config.yaml
n_head: 4
n_kv_head: 4
tie_embeddings: true
decay_shape: "linear"
final_lr_fraction: 0.0
seq_len: 128
Each number is 500 + 50 x the weight over its row's rms, rounded and kept within 0 to 999. Layers, rows and columns count from 0. Numbers have three digits each. The size before them is the row's rms in percent of the matrix's.

# o: layer 5 attention output (transposed), 256x256, rms 0.0458, rows 224-255, columns 64-95
# v: layer 5 attention value, 256x256, rms 0.043, rows 225-255, columns 64-95
# up: layer 5 MLP up, 768x256, rms 0.0574, rows 0-52, columns 64-95
# down: layer 5 MLP down (transposed), 768x256, rms 0.0541, rows 0-51, columns 64-95
o224 102:449493546556549388506458500469449503498576537511430505373517429459560519575520471500434479558518
v225 095:453401488567429445476497427492532557543574530649457560559511365454501534396534562456443550558454
o225 090:528534437472444442546541572555534515509454487355539404541489531520495540448471488483525449467537
v226 096:538453422582498525537509372535495492490483403448532498453458417472429586506542397511463549385453
o226 091:442576491548516458506474568472439489522498568591447553509540638586559520529476513546533479507597
v227 098:437498485451439529489497509510574452555482488434532551498532502513545477383495441517467469442497
o227 100:500464470539515503471395518408498602497536511612483484454542589503423535561466554555404535540521
v228 094:438471536545534511419464541489472564598568524471479447606558506445508468513443542416445537536482
o228 092:483497474456514465514574488473545528450466492510459440398401450524582502548526433523599453455450
v229 104:560484393520456440494491437466501462505506556601460530487491418513527458509477498492520513497483
o229 099:439525500511460494562519499480538507546583532435505525530481483516486520495579551548543467514475
v230 099:475519472567534517541565655528522536562483538428509523466505497576455495597566392493416439403531
o230 094:401452565467469522459447398515444480499542423489446446539536511518584498456394527460573568517522
v231 092:513511475482525514474506594514499546512468432459448455492473453452456542582529451502496560499453
o231 087:414596509525441501538541436511444478540498585505544515548462591500504480502458569498506495435524
v232 095:600462489548503500482471473514531490473482517379514421522433513604507382492449478488513489457548
o232 094:384536572422521495504583501497452448489475537546425520514556478429567545522622534543448424599490
v233 095:492520538474505463552444541530530516403500542499426439460490493553482508467480526512477514471524
o233 093:467427513504495516454539528447501489582550557556500521539495458475574512562474571557527506573487
v234 100:460554500481468489550493551425509544388612513483437413496475598495588553506485528450636539388535
o234 096:581418507527470510485483424602461431517375487513522543542508438468486460479538480505405488569393
v235 098:478473563527515467467521481574459536476482484476516459484566397485340475489462421607565451454475
o235 095:488540451474509511498529568433500459488513443519537498548455654517592541453509521439410557552496
v236 098:450553507510568474468413422418493529471529520481555493511495580446497567454517658550491486373527
o236 099:451517473501484496538506572488566441456469504535450523472540413572456532565444417542534470551452
v237 094:563419427494466516520399451537482507369561445555531481534492478504514554475495564511424526542519
o237 093:514551507521535418493585532405500485542504516487466519480506528496496494399430443454588560450467
v238 099:614524385392510513385534473554478468661498511572472487524463455505458496422590546458526513528511
o238 098:454505512543481477618459468472439552436524506423504529506465511481569518590430550511505505436477
v239 093:494458527460512457490505465449535465475473486474493540471471453516436569554475486623474488626488
o239 090:459470475496527480480527561561571527542511471539471452516473558501512459437565480392479516402523
v240 109:445432484576479512480534551486507542494384560468548447533585488411468493523542550436469475564432
o240 106:650544434538538502502452497462498566589545420502528466544432581525505485466400558506528557437514
v241 098:553421460526557609512518552539511475497511486468503440561529443447589486430510554451416472490471
o241 101:491509432464501390493550443562465461549498514595495520455504559524441581576533537522573452479470
v242 101:500455424469411555553518453503524507465477500459618482508481531486423495590536622392467514467527
o242 096:508496490561559430479419525497490511485514552555411523471551482534524526406465517544580529449472
v243 096:525416570464534469445477459522516461637425465576543516472510475500384498538638525557482423531504
o243 096:393509448562562538575523489489519522424576508447482426475501534482595510465455513473501531483479
v244 098:449522461546475542553491480527461513583406485547522506431443432487476588449477513477437440444439
o244 099:573485492543535505460457495541513481497464493476504512545515532541410476466526475513504555531525
v245 095:475550483485489464396491550501516420600470464492466505446477470442501448537530565538486488496552
o245 092:588385468529482592524490413484555585445539479505532487590489468526492491482528504432537539500440
v246 097:539506359486388465369479451536440425560509494515554518590565508388455518378475527455509477569487
o246 090:495430527535520544548480498512560490545506510530478557311460476533547462484524405568451490524507
v247 088:534493573484478482452529505504466502450441510564431482523525535575547448434394542493592515594469
o247 085:545528518479493413536482531462424510513553536414568428489474460496473564562633478499530530524495
v248 104:540451403400440470533418499520530553544484396533557514502403496527404537391477448443549489574498
o248 103:518528527520525564520522482461523378425544522488552473568507574521572415510473523521434522485485
v249 095:592384513450463462564490493502459532597532539472415515437423550419583485471524449559371479503505
o249 093:477529501577577554473505502484565478432556512606541496531628578520452568507431546499560579503507
v250 104:518377458488496484558530478481590590487461445508453457441498465445496377491491534516482467486493
o250 099:452564506455514551410468552538445380468458451462522514551523546536566498601513509468561491467446
v251 098:354541561513483508519482494466516492435574503541480464540517593537547462454452454398482459475596
o251 101:563485506488479524480502480586536521519484386477507449514456402422560426521497552546465519520420
v252 099:452526493544529527606483551432508613440578478604527520504547501504428495397493519523590450508614
o252 094:506494540421466463451552470605626305473591459492546439442471470522515472572526442506499593516521
v253 099:493479452447568558462515444614526502509531445444534452456449429429570500467495425518580540438536
o253 100:464503541508505443559534430451507538523464565420519458546506565599499518543513562469414519507521
v254 091:470576462488529397493497471535492440522420598567476512522542523502579513462457527581503423569512
o254 093:551452604509483525500486464519513619442571489472545488521427481500540492529569452498497505482508
v255 102:510506409491523408588402506523546524535554538511485555468492361569496451571506415526474505396495
o255 100:497490472445498583432568516515450386506500460479479450493562562403535543482515454450542521518443
up0 102:483559553480507598519469489478516509433513556543485505565475571450507522515528518393584495563455
down0 098:427401484504515511405437440527569494456433535524501485401518463457503542566571458495484568457452
up1 103:449628354504474385486665471597521518403487500541529540598448451524582479557543491500457533460468
down1 098:513537452541549549515539492516451490507483490532531484430541545593454576438526574567545570508567
up2 099:608449477400534574470469520432497459510518487510477486594459416490468580632569496542509578556516
down2 101:480544528521472516481517444529552467592519439520545412422447534424497509472496527532595581466531
up3 098:525481456493391466452564580469528511524502470494431524518532502512457474500508503507615450415486
down3 097:490557557548498566499509481480481493464499509483501601523478507467496534521530490554393525536504
up4 100:435498470446480522477528550428595525429532451511597439549544561437447540469433447487515457553573
down4 096:540454480535557460424469531468470502471364489562616461468434489515514393495435429487494497554450
up5 097:470499592413529410540513530499529494559486556456445377524505541557533394422509490408496507398485
down5 095:548574445638461505527444468431467463569526513495506562580412483538431564442538445573554488436549
up6 100:534560517576417506544477438551479502480527478431541462622441499438464556526494571510493533525449
down6 097:522560485461549568370508551530563511469522570494386572505517454471425573571530457447535512492468
up7 098:510490467523509564442534501562537500405475555486533581576460466509537501444495572409490504412433
down7 097:556527518480573508472539444533563515540496511538508556497545481477477489496574481513495488585465
up8 095:478454579507523508536453447453615571514473504481594395516525485528539451525450492436525467564520
down8 097:482495443479523546521433442450460476554448545492479479444450437522478536467581521512445534535550
up9 093:634407408425515514518564567485519429471568576611464457489481525482419448492485575451511519506539
down9 091:488560480482453576492524603507442440506588516554524506551563491564520547504591376563445412441461
up10 095:552487462470475583501450614451480475507486487392496465567462480515513528474404578509470517548559
down10 096:550565560563553401472563510474519540489417523607470553496502341475475546530518496522551523488447
up11 098:461573491425509527573475453454495555425491415545476484491467520470520506493544524512421500401473
down11 097:488549380499577549454464499514483374488419553485541469613490557394475480561505547523540511570435
up12 095:519389541468518524487560418479524507477446557593533519548510456380572512540532500523430497560471
down12 095:476546523517502411425438469431509465516473501458430412370452570538528514453565502569501575559500
up13 102:465458523496487493512598528516614471462601527569536437456455442513540413613492478519592522453634
down13 104:480506620447519475485501515526479445442502465502486491543580505461540504488471450453528511561479
up14 109:454555534516459558556533550452477594451610537478365474444501429525567401515409516547489587432589
down14 119:506443476493549588560441482477495551469504414514556488510509480526529448526425551475515492517504
up15 101:389527416423392407504502430399604539482523505499461460574533445464601551451569490553504524525532
down15 108:551554501461520472523576479548483502546379538505474545545569473500420476537354518516523458472523
up16 100:573528527537479432495523514565619501447541540539489492521410442444543614534511500462476442431408
down16 099:459422409541564486431485527534541482587502487483540588472432481431576487474517498462429439437502
up17 103:599480490487572467518583475539557493531484485374416499586448453552575437604520557450550515512569
down17 096:578414549437472486508533487517507583589526509506463497527440484497443484624530522459570540509482
up18 087:485483519561480519639499405417502563484503498506464518495492525478550556533441535532550514494522
down18 090:497524495483589393465482516466556452515460496478498431519548469424656509516428460529503465438497
up19 097:507516514476469505564395507599489452470593524562516444475508538602580533508487492458481478541626
down19 097:516494501611536516501537478516461504566442487463522550522398506413413424512527435515548528474515
up20 104:543500434425453443552528518526457492547580532598499490483533492425538502505468501521431498481454
down20 104:567500536459497529554490516523515556401500604570478463556462448457534540497470413436496497532529
up21 103:517566495519443529438569458534619597478621565566480478486471483486599519562429565533417533351574
down21 099:481481445487635534509484556477472489516498490461509543492509474550480590469642424418490508503560
up22 103:550450408459492432551475459513458534534538491626487444528457470620481373548505554540490488553470
down22 099:494528521418420533477521485458481441485547573503430541464400536506549485526426474462592524455578
up23 106:534566595392430457516521532493524578553487482525497464517491496575501532513447479481462345491432
down23 112:470551456489494484477481532492497501579517481463550453586500454501561525515477520569438532475552
up24 095:503553554517476538441497455533473551499432417476572466459471476519503486574643496422427493482525
down24 093:414526590518537503510516453607470477472534512423551504537538475618466492533429565526490523560585
up25 099:513540458436511436578506477489493478511511537548448477548546519552487512595555442431446520531463
down25 095:537464427558506377537528422504562553517515423478540502516506520549583514501523410509419471400513
up26 093:527513617472483453530487611477549539487527509514425466609510383474570559491479535517564509493540
down26 085:473450537518538486498500466500496531429567523515576567408493518561503451466512462469528416545524
up27 103:617569591519488531611539539491491481573484532538452472518448450522435485610483476530489477418502
down27 100:544540481452446606453487495552421518532488451422463555430537507537493501538526513423505439482506
up28 094:472528479501385433536584552468498604542589537569488481506515477512433507473396568568644453481485
down28 093:514451440517555614500363527419461541372542456443387446553426449495562460508573527462565521505520
up29 102:468547583507481466566522551563481550554382547548539505588476468507547489451409511453513509455512
down29 099:485436506446490478470473535523605523499541560505472494537473505550522507469569496511556503459481
up30 100:479452513519558526523446442452527566543520484501436526528423544472402604543532510443555530493488
down30 100:563463470442466534527451634431518514506460589434538501482526367545550475565485457586530570501475
up31 112:489530494485536489518501518524481510543524479424417464526505519577535444591492481394581502547570
down31 112:468537497446580559578414584462426412453467493464488519623526502462465533439492512493401519419350
up32 097:496550595470508536595476562496467575498416473525443547569501491498505474597457614473499484454553
down32 092:472490472453530455545523482412429451546478511443619485445486617543538476588513551575552483465467
up33 098:535542478422526527508486521470570477482478595536507453505546473451636434467495501468523418498433
down33 100:526475460466515469511484374548355464505407498442493552519447537544521516538433580550406453497590
up34 098:504526552547384431483466430491495557565565468452455504560477497507506414537411572441556486400570
down34 105:526542495413616469524491482447465477469457526482448470549562489498450440491508471581566473526451
up35 098:430679517478543523467583574449518503465574495442465493463533577501531521531426525417637474502487
down35 091:539500508541437483538458514579498468490455498522477593567591494489419494514496457431486498470432
up36 096:441543445362578530529542490480500495442467534511591453446461489454458503577414523474477492564528
down36 094:445517534497483531474501545633485508462599564497458508483500437513525504469566502590535472472422
up37 099:542414429529568475493542459545516451423475534445556481559538476499504506506515523552518520471509
down37 094:389467507525518550446556523466518584472504560505640532475536534449440519484499420426498367573490
up38 104:432575501428454435464513498462556515473505478522543524527429531557470351470526488514492550400518
down38 102:480514537552576503583491549432473518526439444390563518565512454504571430486412500499497502542434
up39 098:559425448571537433519525513467507589477474435471546443564496441515406415567412556418421466546506
down39 101:571448530522419521620523466469442614451507511492425543445425473532471515456397549527391551466523
up40 102:558491538559409487469477444466506443487431482510559521540498542499520487396340568567427511500517
down40 105:417567468502418509432480483489492469451526524573461427449478430504476474430452558488517519487478
up41 103:547591523522425468441460559482520545526538501518419483526538477543522467498581571525458380486439
down41 107:573591375502459442453507548565488501473430551559524461522438390544510563545446398514504524486489
up42 094:492473408471515434522510592521577573527566449551445545404459500458625436445511478459504539472527
down42 091:492452514508614527364504557433438467479380470482491499564614506475509567534508516524496424538552
up43 099:541529500431420436502591468549530469469510518488588524573461447547572572493523402477459477516452
down43 103:487459448465603485529414491540629565573555481542518509454495553500385411561528506488488548528583
up44 098:493482561494474556546506489471499511491485534584493467464461439448435415499416567447568445519477
down44 108:524468484534420442497467531467545568543511528533541514543516465449406519557489405563385538445509
up45 100:535457493437489616460549478420493514536405479543533455500454392522463496559463557583556456515438
down45 098:477493556529488570467465515492467521471529482522434501511525504568509496485447480554511429426498
up46 111:502523533488464482535506536467527530575536479496567400572433457559417542480521495501558463543496
down46 121:523438428530523399487476549535541569491460429520515565551516407441443562482509354399576523460498
up47 106:487475519479513520574513441458519466413531528558494500526487427510471534507453516507471515366607
down47 103:462548513425544549415499571501484457482611437472483390541483486410539551508444512496428548469466
up48 105:525476544456450485493478494495520515484485588560394472551523479497490482476575568527451508479485
down48 099:492402403520475499455521411506492506438479470520425498525394440586535450505465486515485518438467
up49 101:495542519459533477544469546412507486469430509460458462623564418495501467486462528393494548487473
down49 104:560456617472590502504475453460533423466504488403476562477493513495559542517512586580529450445447
up50 104:453513480448452426406435485447536502569510494492484489432538567487565484529497448558446429508536
down50 100:467612540545465421527504431569475507537506553460522523537477494504475496537541516544502453500523
up51 099:544487594494451413470546495496436522488574559465532493638415487502495424441571517465493574415533
down51 093:504350516543486526553419488495558487454387495588488551425353529456476553492478425452496495452512
up52 097:476532474525553407555511574501578619533442484559483469546431565542464539591536507422400453589533